Weights of a small transformer language model.
Size: width 256, 8 heads of 32, vocabulary 8192, 14M parameters.
Architecture: LayerNorm before each block, learned positions, biases, tied embeddings, normalized queries and keys.
Training: a variant of Adam for these matrices, 6464 steps.
Each number is 128 + 24 x the weight over its row's rms, rounded and kept within 0 to 255. Layers, rows and columns count from 0. Numbers have three digits each. The size before them is the row's rms in percent of the matrix's.

# k: layer 5 attention key, 256x256, rms 0.0661, rows 95, columns 0-127
# v: layer 5 attention value, 256x256, rms 0.0638, rows 64-73, columns 0-127
# o: layer 5 attention output (transposed), 256x256, rms 0.0804, rows 64-73, columns 0-127
k95 103:159140125136153155132149157071119113076093122135131113126148122089070159108109151168100137118140121127132116140135161105112096141103068081170175098140135127108168111093127126126134113123154113170096137148130097180141167142090151154153133105129095180136126136162119100100155158158159144139131085150099168103118123123106139142114145107098135089112116107155123145164123107116116150144094
v64 075:131140121149160101107125123145098141101138120105128109136135112122094135142151131135101123141114099162158114134088132116121137128088155136086149063087080098128172150118107136161084117082134125101109117075156117097113192175116127081136131089100166153141140107152133107120122086133149140142125109120132132108127146173130104113134120068110115165135166139145134133122119126095142142129148
o64 065:148126096117135170165139122099151150122149149130150076153117106175086110106124100155128149111153146077147117125118099132120166110133117099136134154117139125121141118111109135103117148149127113160141105149087114147162132115135158123136125163160103108119122116118133112175157101148126127147156124107175146129129091145101113136117149154146131119122139125120146127103113134130103077124157
v65 084:141120139109135115141109123104105129110125113135134156139149136143115112155124124141123130144138122123159101170107131133176163140121145133105146159099138125112189110128089112122150153102111152131076125096097088161095150137146160210074130143107161135125117079144112110126129162168100112102130122157125075113128090089137115096139152088136137113069114151086125149097118126096138140143090
o65 093:116093101141135118114103119165124134084122135168134108139132134106147108137120136138114108115159100127139151093131160161125108158106143140151162109133148149130090121157143109073095135109125151131165111128152186126192064116106126166158144150148114119132142153089135111124149132139134133111149110115202174167132135178119123145139132127111125109118111099129131143116086161140136079112133
v66 078:157081158125149104109086107140159132105133145122144098108148121150108089159132122145133105104140107108104090075127145152122150107109154102159144117117120117166155108107145121109173145135137121098109137115139129126150123166120150100154121145135093103150118108112107149132103148182118123157107110141126148152178165126144152159100172132152115130121140113175100109108108125184107098116100
o66 071:128162127113130143088134128126123113137099110138148116135123138081146209115151128085117153106076141092161126171167089116149113118128153093113107117121105118101107143153123118106082132111160129094124131127133128130117132126121094124116100096168152134083124126155167137162157110117113099095129160147138067137073109117081147089147131113097170149167116136101122126127111122115120197128138
v67 068:144118122131136175105094105149137133111124097178135133149096135135118118165147157105142110106145096113164136173089146094106130151164154181149127126164092122160128155143111118146138175101120135132105135120133113145145121144114125121099124126100135153155166122120147131096140162097139111103114132139106112145140152124134159158118143160120158152096084149120115125126140139133110127136098
o67 068:136111117113164096100101157144133168102149159118131105141145158132141105140153121151088095140125116139137145118142149164184071162115119111123146116104159133124133090164144110095119126119156125093136082135139186124160113122143102153132134148123110142118110110126139150102137171164093126093131109141197115127120113179134134078130132105163108070106122117168130156095072134129172089141116
v68 076:150141145123121101121132097135131135129140112146124120135131134093133101130137093079138110117113098091144131096159126102162083138191117148160141111106130106096112164115145154110096154132142123208106147111124121166134145147119115077130105141154153107110136167130132100142127089105153134127085155097110115121159141136146121120124153118122133147158159106179163139173147099151143116128134
o68 072:122170130104105156150177173122169110156143123088136130092128095137118140083134138136124155122109163133113146167109115110104151114115108115118080140163110149132155097110129145197137103133131129096127122137131090092084127113160145095128113085101117107136130111157124142149122117152134136163133117140090105118123125075145164128129123170154149130107085147108105110096153122147118146134122
v69 074:100137140144137133134104106115106144131106110133157157135108166106126106131140146049144086133113114088154131121098152115157095102128122167090100108087121111065149145128139080120098111127123148172131102086137110124113165113137098107176111116120106125086139176103120095117121071118131124084128124149152139109232102144123107117069171087115140151124121100166161128100111096152126136132129
o69 066:130142140122128125130150140135179101091125117120156071143132089154099128107123118179113146118160108119130135115103119183108126142115130121158148116148156163149138102157108152101137132115118100078147127112145148149178118100149171161123177142149124128145137088125099159121133154166098150081185118143158109137089147147108162163140117130131125130104099120077144144097140160116133065130121
v70 074:164093146101115125127175102148125136119120118119119190141076141152129154116139159101143139162134160136139139176114087101147142121119151131117148112157122110138120144132092093141109171157117111130102136096127152156132142131134108127139139105139104190106114134121155109128126185062144158095119121124110134143159063125133125156135153134107154114125084163114114134111162112105116145145133
o70 071:133107124134144116134121152132140177144146158152160116132140095084135064140116155170108121123142079129132131103139157128143096176114108144114131121089149133159143138139148122087160114115130160139154121138133127105150090141115134141156119152099131090131125134102114108103121140181107123113143108106152168142125134146149130136121120113158083086121123141154146134149107163159145054125086
v71 072:153108156124121097156123131143105136113112118130133127161136119159133092098159124172115150109139106129151164137141135148138204152136127128114110147108124101200137116127104129106097118107139146157110124096103130129117081120120163089158132139114081134140151162112167130107138110128149122122128119152139111156149119132138108143152141089089151134141170155178123127135079119119155120172127
o71 056:117161118114107154118131115122112108104162115133136088101137088105161126162148078112138074160125165089116166140093123118103121103109131103147141141167113132116150127096143148123161148139130129159090145165146110130121146128149097078140119071156162109140119087120099162151120124110141105124144161122133103137133163122137138110118081168145168150143088151108089136119152148144086157112124
v72 068:103081146129149127111192148116130114134107121126167145156141149202155113116134122169093135124122123135152109127129087110126139106130114079116122157159171136146115131092105115087108137183116172141136117161125127139103175136122133130186113127115127118137143099138125127128153085096107182163165160167118103148090083094143127101138148124132130118125109142093143109130138131092140133119118
o72 055:132153135144102092149132133159135154158151151104119153090101089098106132115099131140165112146137120147115146118143145107142162151131121143130132144115080122152119123115119126133124122119146156118115120114140100110081105149130143120089091139073113119128137173095158096128066117168127115167074174097125152178185132118139099169136139135119080137116159124144115118154154117170128094104149
v73 079:143077129170145158121105113117155138110113151129104160110139107082124095106140151161128100102113095115131108088137137166188099161126140145122103083105137111149113123114123119110113135134110097165133159094105140140108110116151108149175138136135070123109134149104150102149168140166099111167120101120136136123178128126113103096145144123139128125086130076176148104110116149152127097079134
o73 067:120148078099111096113136148119139130166084112129177133119117165125143126131139123096122137109114123137105106157100093164132119145145142105140112138124125156141142120153154114153108105117138117046133077160121111105153131134143147127121097097146183112126126080149148170129072139101129140065139121163118090156083189134112188139111135127103154140126110142069114168125129106119129163120098